python train.py --d_model=160 --n_kv_head=5 --norm="layernorm" --norm_eps=1e-05 --tie_embeddings=true --init="normal" --lr=0.00225 --lr_mult_qkv=0.5 --decay_shape="linear"
Each number is 500 + 40 x the weight over its row's rms, rounded and kept within 0 to 999. Layers, rows and columns count from 0. Numbers have three digits each. The size before them is the row's rms in percent of the matrix's.

# layer 7 MLP up, 640x160, rms 0.0996, rows 357-397, columns 80-159
101:532455534479503471535481533499507375530454481465514452454445543558512447495504522495526512526456464490561491508492488516513452500489518473482498515510542543515458492503487504505509503527544487562512449536534487449492504541492420479452563483
094:510550495507538502526517518514504434529453474504498487504474488469415500565460508453484499514448547518487505532502491470521446553458528462563478411521499514491506520469492488562522489454480471472550570551461457527514510557507443435371480449
108:496531472430514586553536564537567527485568535501456413534491572515489548506482520495464502526490411419474460472489470499483481537479535521495590439462482501498551508517488617451504591542502482481440561492476513509456511450601525531551406542
098:534485467517562496517525495443538431498484512514526538520440510479479522530468487530518428542503565507549535507480412546489552467429549514536561507444566569548562442486494491395532530479502450453484482499472521572550494508499527551483469516
105:452462497373420524482519502493580492499531461541474419454521563439457469561504489519479510536495537477446522525550445527496473566487445497476563490511555475491540551512486469539455581561523472487458463504514454510428553514474458558500452577
096:509455525475507465514514500537518466556522517521469457559474526514437510526511451499464498506463424496427531565434510467507410522481544509459512468523524461505449549462503525487432520548540493607550458577533480499448491553532527482491476476
092:453482493505499535554482411471455497502479495464510510438498555567469477486524480477544388494541458495504444521481496472549447449448485534468470457474466527550500482435492513474450505526472492532456455519510427477592503481547412497439492550
096:450541524494502524558584490560423444467486502474454476575478532470528540488498452466465532440482490482432533521497515497457469506469488448483502443418509523497466506491481574454446438452525482537517551497580454597500521482479476503550455541
101:572591491512563517506486502448471458537558575446464466414474508572523493458421549445437467550484511517490515479535502483446479523449450413508484488529513507535504478474524591483516548461552440431487546498486447531501542583520480503423465468
101:451554482436449497491527545524501476542565570441458477548469538477524542545464424551463500560501529485482437540552511489482455558472471487511505540453505551551484494498482527503375484486520471531524459501508459554499551549513542473468495519
094:480494433488497503545539564533568510500451471423463496523519540505527506534494474458524408531556428481546451513498565515495426533485574522475499447457485539515465501469461492550483486489490529476496482497467487478518461487575524478469419447
105:413513488499484450574516519485536476533498539509471490529433515518425520505539476468468428510526513468531570509478486405427443501476503514413491523532487518506559511493524535476439461492594489497463497571548524538497485494501429458501521546
093:460487482487519472549533522552452449519492589366516510615505532471468580519490461472531496514494499486418519521443526519431481509547552468508568503422501539505465496526514503471516503519556510496477499536414403565467519505540494525498426479
073:521501591482484476509512500517504449489529495532510518526427428490496459462516437617481537560462514535466547528435436513426461553524544564434550514508512466482537473524477456444540463512563546533506479532463510539491500554479538516514528546
096:467476543513540586524528503502489521507522483503488479559561574485485551536442465549488526450527437478510519515571559468509490549538472473526502505441540499479525504491481502465463515482467517482522442468540465500491588470497493490526532534
093:505525512481516510477502527452519491518552525521479451533561479499551467514463500490526490441474529505502554502563546540420469440485437463499459481523467523491531549526511536470447498453481459537515517459522593546504546572577442520541491521
085:433512520563527478587514466563485525522531487455513505473458507587512500465504436524515485405472473486561606530533503474482501461550500543443518530455469471519482523436524489367497417496547514593513520523566471529523485467518446406437525491
107:601448536492453497567552480398456449533555505502515451506481483557475449514527488503511481561544493534502425505503427546426519458536538526483475518500492513502501534553493511475511546513555488641451462543440508450386518525463519550487466545
106:444569423424477495468517522530574526494599545467470456549480611478538555568513498583486439507510502443455455512509519505470505486455518509469490463499461524492526537504469531493518526432529465505456463504466463521559509472573497476533413537
106:436544463456458524537542513506516412586491519484463467538425544469502452570483476446441505481500487513477497502545489455449461539481524459518534466432491524571442466506488496509443533496537441477533501528483536557450556531508484517510452529
091:496499545496467425463544501540540469530512462429470538559461539520583514495453519486498563496421401469499611470514466460539505484497543481552471495517544465531410465551445423478542468488510532528537497504542514514468540520539481439495563492
093:515512533474527530554567564501562484569561546460449455536542460569467520496498464560557510447467419506486461551476506447411430512532487446507467470502526478471529529498510555514391459528529439536482437524559473520465549592476478522519523494
094:484566548544489515539463444514443486544502563373475531494508503511472543491484449543472463444529575502475487496519514501497439498484510474534476485487498535537495476485548567431482476506580544447519545463523432544572497409503488434369497502
094:502531506437526548561555528478513434495576500461404475604499545485449536473501485546483474501529430521524468518526446484502443515529516520467490489363562472533552526505521573516401490496513509523428483507499454504469545536527530511513495550
094:540509494492457498579481563582481518474506490469488443452515522417466558513515565493515470564466453438444501489519539515483431562467511475466435545528470495507449521480489499486494572493519469485482570493466478503433493469638431465535470480
108:474502477495482518586583518457494415579498525513514455520511520491511415548504455553446515469488538559533455595525455528464495450512544550450476494475552543558528529497522611447445498534525532528529492466601470535404540555413530517537497527
105:511551459445519533458511467488455531566493545513502505520521532597599475508455471453493518502501508446545534454555503474437488479377453442517482540515496526471540548475538500491411468471543459435563497472526481506516520531528467478475532527
099:519461526505487432514501567453443399461483487485522455491469497529548483517533455547413513526460527475540535485560473483491503484496565458493491521481585549490482491499516539532428489538515508583505447521585495467528496548480470481469540511
103:500585464517454486470496491497487460498528545472505479571462463497538499476575511486389482558512537497440524568494492453492480548501534456541541433461497471513505531456437504503500494482536482520523507600479506496524508485572560479491477512
096:473533429469474503564527547528472442522563499414431456559524601472491506536510436458436491477558455476484526533537487500464442448490494454484560506433589491526524536445524496447457515457491494514498447549508432503501555573489505566525461524
116:443512450493489551498517462560484522515503530475521524535506486420441511536439461442520549520499589506385453540503434456532469540535462516534513467490510464477504546479411465452517548460496486484489571555457427535411534494475486494448469491
128:563529530464530469457495561453481506612572500479440492523455497475510451462508434517427502517540459393423478541507494492456496543524438464561450487473465461478473565516538492574476538444484448532535542556503472460464526483587509510549498546
102:425563527467469494497539478496511497520502536483472496573445502518464475511418493512458484496454503477470537486482496495469500497470473543498553486422573490520463519520450513487443438471554455540441490527512512547495573588498510518509481535
085:482510557423486503511576466546503530487551583472465472565519603511526540527439474545459462454500447470475475525443485509470476509436489521481534496448511505488559493546479539508480532488524435438464471475460426545558494535549474557458508453
102:465493447431494469545523492507478487506547550484426431533433561529482477531520476495466466484502458473442510559463504477454472545457500475476546455436493508546505507517487528500426499524488454529491446529488505527494545529458462546541477486
102:453547435444522534510535487479490525513562579493477487578477582561561467452460421497525473499535503407468523486510467510462497464459457496478511519470495478519529512515432481422459500485569478519541470502471460559506550514518435515507495541
090:442521460453494525513523540468475461510582509475481406541488575479536492541415538459492507500512479504467464498558501499543435470449490475482499556449514536531449528474562531515452481479489442448531523515548488517508528546524461515549491532
099:472507517474486473538526483528550460542523575397430491527475511501451478479497463532514431523452529486535566593483496542396481535458504491494537460472525566492476492481488540474448499479539504563460434571590496493470520560538481480464488504
113:512556440508445516494463518505414383523471528522513515494454511522550509486458490439422538495517505507466530522507531417475528521531472424486426529460529504498454523459527492487490496452472452472542565576607532532514516488497489492539446502
098:528492535467548499494455459493555450555538518418379438574434469471503472440520514498497495484435473482486518574436509443454515560447506464458513541452534551498534464489476513425495460517528529479494518527551459488494472564540484462490501466
099:456555481472483512470540584444499487562531557511455518534483552571581523503528433578421424489536497441472491496537509521470471495504485456499483511473508484570474489511498485499501449519543465515473542508548521500504529464658413511535443538
# layer 7 MLP down (transposed), 640x160, rms 0.0707, rows 357-396, columns 80-159
104:532416528463441494407517499552528437487540415508458469442536514483557510490515433496472574481575541457570486496473508541558507511520500430490535538431463519543511459495488432430493537499526516542530505590450547541506478368459471470518472525
106:455497437560444469500470489464486518453542445571442489478521409361499491522594597514516543473619465565536514482460522502482527481474494528460510439485527582482495504567502496489513479502504563481504572528542464527530526532531522508558478503
128:513410479500541521515500487465484563504458528523460575466495570525467475509472452481501464557413545590502554498510488512476514546541506520501501570470471517491456550536510492502509448488534600464519461530557497493414492467454461488491624447
115:513444519535578487491505524482548595461527547482485469431513494507517558495509484505549450491601448552485465451546504439488512550507454384504544431550470468547476530459526477490545480529480564500466470510510463461444513482523528446473448456
108:490568532509489495523474486531468465518491537474465597494498517524521534493467555486535468488479445497524505470518531530488533481451465514433519474396480478547530542496534512430437525466483476480487530489507497550525540489469462432535496554
094:457521526463497461445516505522471522555464552499528486569372460477547476506529499509481493584418492542494509495502451469505503490476477455462504521540472529483484448530528456507540525473522508470494493525518480481463437473512512442470446484
079:486535506522438492461459462522436522537509484507499547513536480488530534516493532520506486457466531525481535427537446477479546502536506503520466545483488453553466403469501510493532566534468537382478527504584488482451505386488554499534515495
098:482504449479445459513506562526533549584486511450494502520423548518478464456492443449411476511466412405486549506522517506488465492549549528510537475485454542543452454475496439453536510559572460530503506557503506514458460427520530468475475519
095:474548532514470490506496522490454501505532494575528408411471501424511457504529571548490535454480519532498509511426488470458452447461516556535553486491482518512527568509552539509549515470537577472487498525505542489487528540406496467502483480
071:553526474596454545482527518472518512479544461530503564534548519482445474522543546469517485407411515448520512529490501457481533500489380549487504503537419492503462504469549501457518495520524465498508489573506534457497513549483512447417524538
110:471479510495586519431462464504394540482511530488563510538488470451465526475496604526510554499512486475484534532546483516473550433484389464483549517498479433530570501525523525516497443493520452478493509503482530517488535512459483606522534542
100:483537469504467484470500500552502508460424424468486498517458521454525467479495555528489462560483477508506493496516483516536507545477487523431557495569504449517487503504473436522412535515490501466449438448511478534501496554471521498446527591
099:395486533440493477528550486513562496540570536494513475448512552544429409473503565520503449542528426506529486459473525573534538446495467509472534528415503490539480517496549514502455500453526518452476471483485478498512511408484519451510499585
083:531530467514511479553514512522415447528504521447562462474503517457522495442479485497522565545504540480563510469567505451510548534467373499479512517542482485544569487483491585553433505531501551543502522560510531486455529467541492512470521532
076:472501470467494421456431541524491517486514539461450478474492465506493536468456523533463501475521578518495460475458525503547505484495484532537467491480430532509426506552499537550471503508485499538527582459542457495490365528468554473500513476
096:469502456537510496505541499512529440460470472532485534495499500417478588486521530520534511519520432466464468495459443504537578530466530450508519513504480522544540494516520556569576443551476461420525465470535475528479454442430529524555454423
089:606526467514464553449490468486479488482526521526455505475495493506471543522535472488523539548555530503531460552504522501504475522463517416497489426548525451505517518445469530495524566450460529461520498499484494463476499506519496476545528397
113:545542449557504552486458447535475435467544482473545480511483590504460530428516433516548511434521534511522434501450500480477570424544490557579476427456551457473491496489519548475478531434537489545496535477409566565470478468442520457546484538
112:493579529489483534451512529531522447494482476494531486582484443484531491478544510482494546505546538498575484479537549462468515393573481502543486593523499512480465494545458493459497482481446556559534433482498481477548501549430564497447500502
081:453497456449341475523534439543502417476543530533511408485457483550547492468528553528480451490474487486504498495467492469491531448538466497511586566485483474443509582486479502515561479507513560532469486492518553579518480481442554453477512499
081:455498470475430504520496466486547427531541432532416505490539526563492475550487453417507513499463492502539475511476469524518472507451561575466497575479557566517502395446451449495473462446480522491525503507446454543510520460566491489497577514
102:461496513483427513533462565498551463525566440506465457512481503485540423484472496515496527498486440530469552480525492454419487544488509515481523425502509504488538534483528542507473496541567463496503393560531519514456538532525497592521501571
088:509513526521539520448481492496453491405541486605557507495535460523546453584512485445478548445579441455497505444474473502496599531540547444434500511461488499496520487484440459518579489435492502478498508495500550540508473530434492459579509479
087:576503475441439520488488467446490413496514487451549503461463521505436468456552528468507525474487480476471517513420482466466491480429445492475509392487530429533511513511496484486531503473510527524506563527504564547462465555577523454474462442
100:533494513505529485442547508521478487432540531454488467580496518562520547456540531494521551516473471444519464491515477510492576411543403450588462498562481490497488480511543453485497452457537455499422516468480487490534543496499447631458492549
104:518426513590470498483513525511519479484532505423486448489480470457521547458522495533579530508523530463570582463551453442494513451573494504479498523457522526569489492496490489572476534410498525458526450507444577495545489475527419437530509438
088:468463461411441480574519452488586481543510496495491444502487457485462494496545488493468464535472508471574467481468569530557499464474596469525538490484479533525596496570500521487488497505490505533466465492471516574547492483520540493495473504
109:504527550500486486521517463445498551538538549415501489514488522452584481536444552515532459488532473545501540504537353390541517478539449500539470539475540439460479472459509465469605527493425472572468530446479517506498460442487503564530495618
085:488431596493474447463446535512476476551466430499492429474514494485516496520411528513478499499563409494497509460476497475469418490570475509463469540502550528522545449603484485490548518524499553526492491567382566445390470393474544532508506583
089:492468417462458417526488521512574420489523457487467475516440529522553480470575476452415513507506475521511433491488524414565443442518528446544515499513517517501494511482491458486506481415457495503503478569485490543487504537526515461554497552
116:465507551522503494485505493529508489472491477593476462488525532493587531524515604495444496493512541586519430488494478436457455527454562515395450431503513516506460476519473504535562460510495522488472563570509490576529505493538528469540528500
143:438421432561442513531525504461472498479527568511467433538494475425495571476545486509497467471522507480531447452499519526534447556461456524451529439480452513551477426437500503502581506481505507522518462598468554566533531447467586427535481501
100:522548514470446488516415528506565523535476469492486518426536418574507475475457550548518469501485503534450506549489479509503609482579481424538562480547482464514439503492522467465529483522518495523488531586478488454462470482487464502471506462
094:423515433570467485510489453510534499533487509534489605479415528458521487499522481519472488541445486460444550539475404492484500533462528452471535515550529474518509482511495462466634510452546474452475531598466548531437478488520473508508496533
075:442466413461423497502472465455501496472525508498493465491472529568459462532495608577578457482485565447532540530436559499548430522444447460463561489496508470481464498494506503492566608512473508515492522533453473565528504481496539459551514512
092:519514551473528456535501493432472504499456493459446546575517506565480533447505459592447444498508475439476498506455492541490482619512552522511503481462524554453516430452499514545527534523514497544514457481456542533583462534474551487424484515
086:533511428474553469495509585508479485528494487462479493481456518434525451483517451509457462542493581463467514507530487485557528491441548462546504419468495479555570465484511506500530503471524454440490530569480526531543454535501532437482483449
095:487493504544468517488486502476524501534530527593442443521385478502429472528489479495533493515450522483502533519413456432556572497476564455491512464552513475489497499463499503538532521497535478561544486511502430496467427493539445509522496495
120:530430499551465465476404487517503420461449513543376498519519495443463401487531547501545497476506512485437570534430525543476546527503534472441549484500548495494511469475495521477536599568476480454519478503521528464508497532432456541492499519
079:481566496538536516495460494481477426486461500406508481501452488498503513571509526497510552593481469519543473513465447501534487470467381573399562516505448505506531441460498511473468512565550487503455525508478550516472460495499489498426513549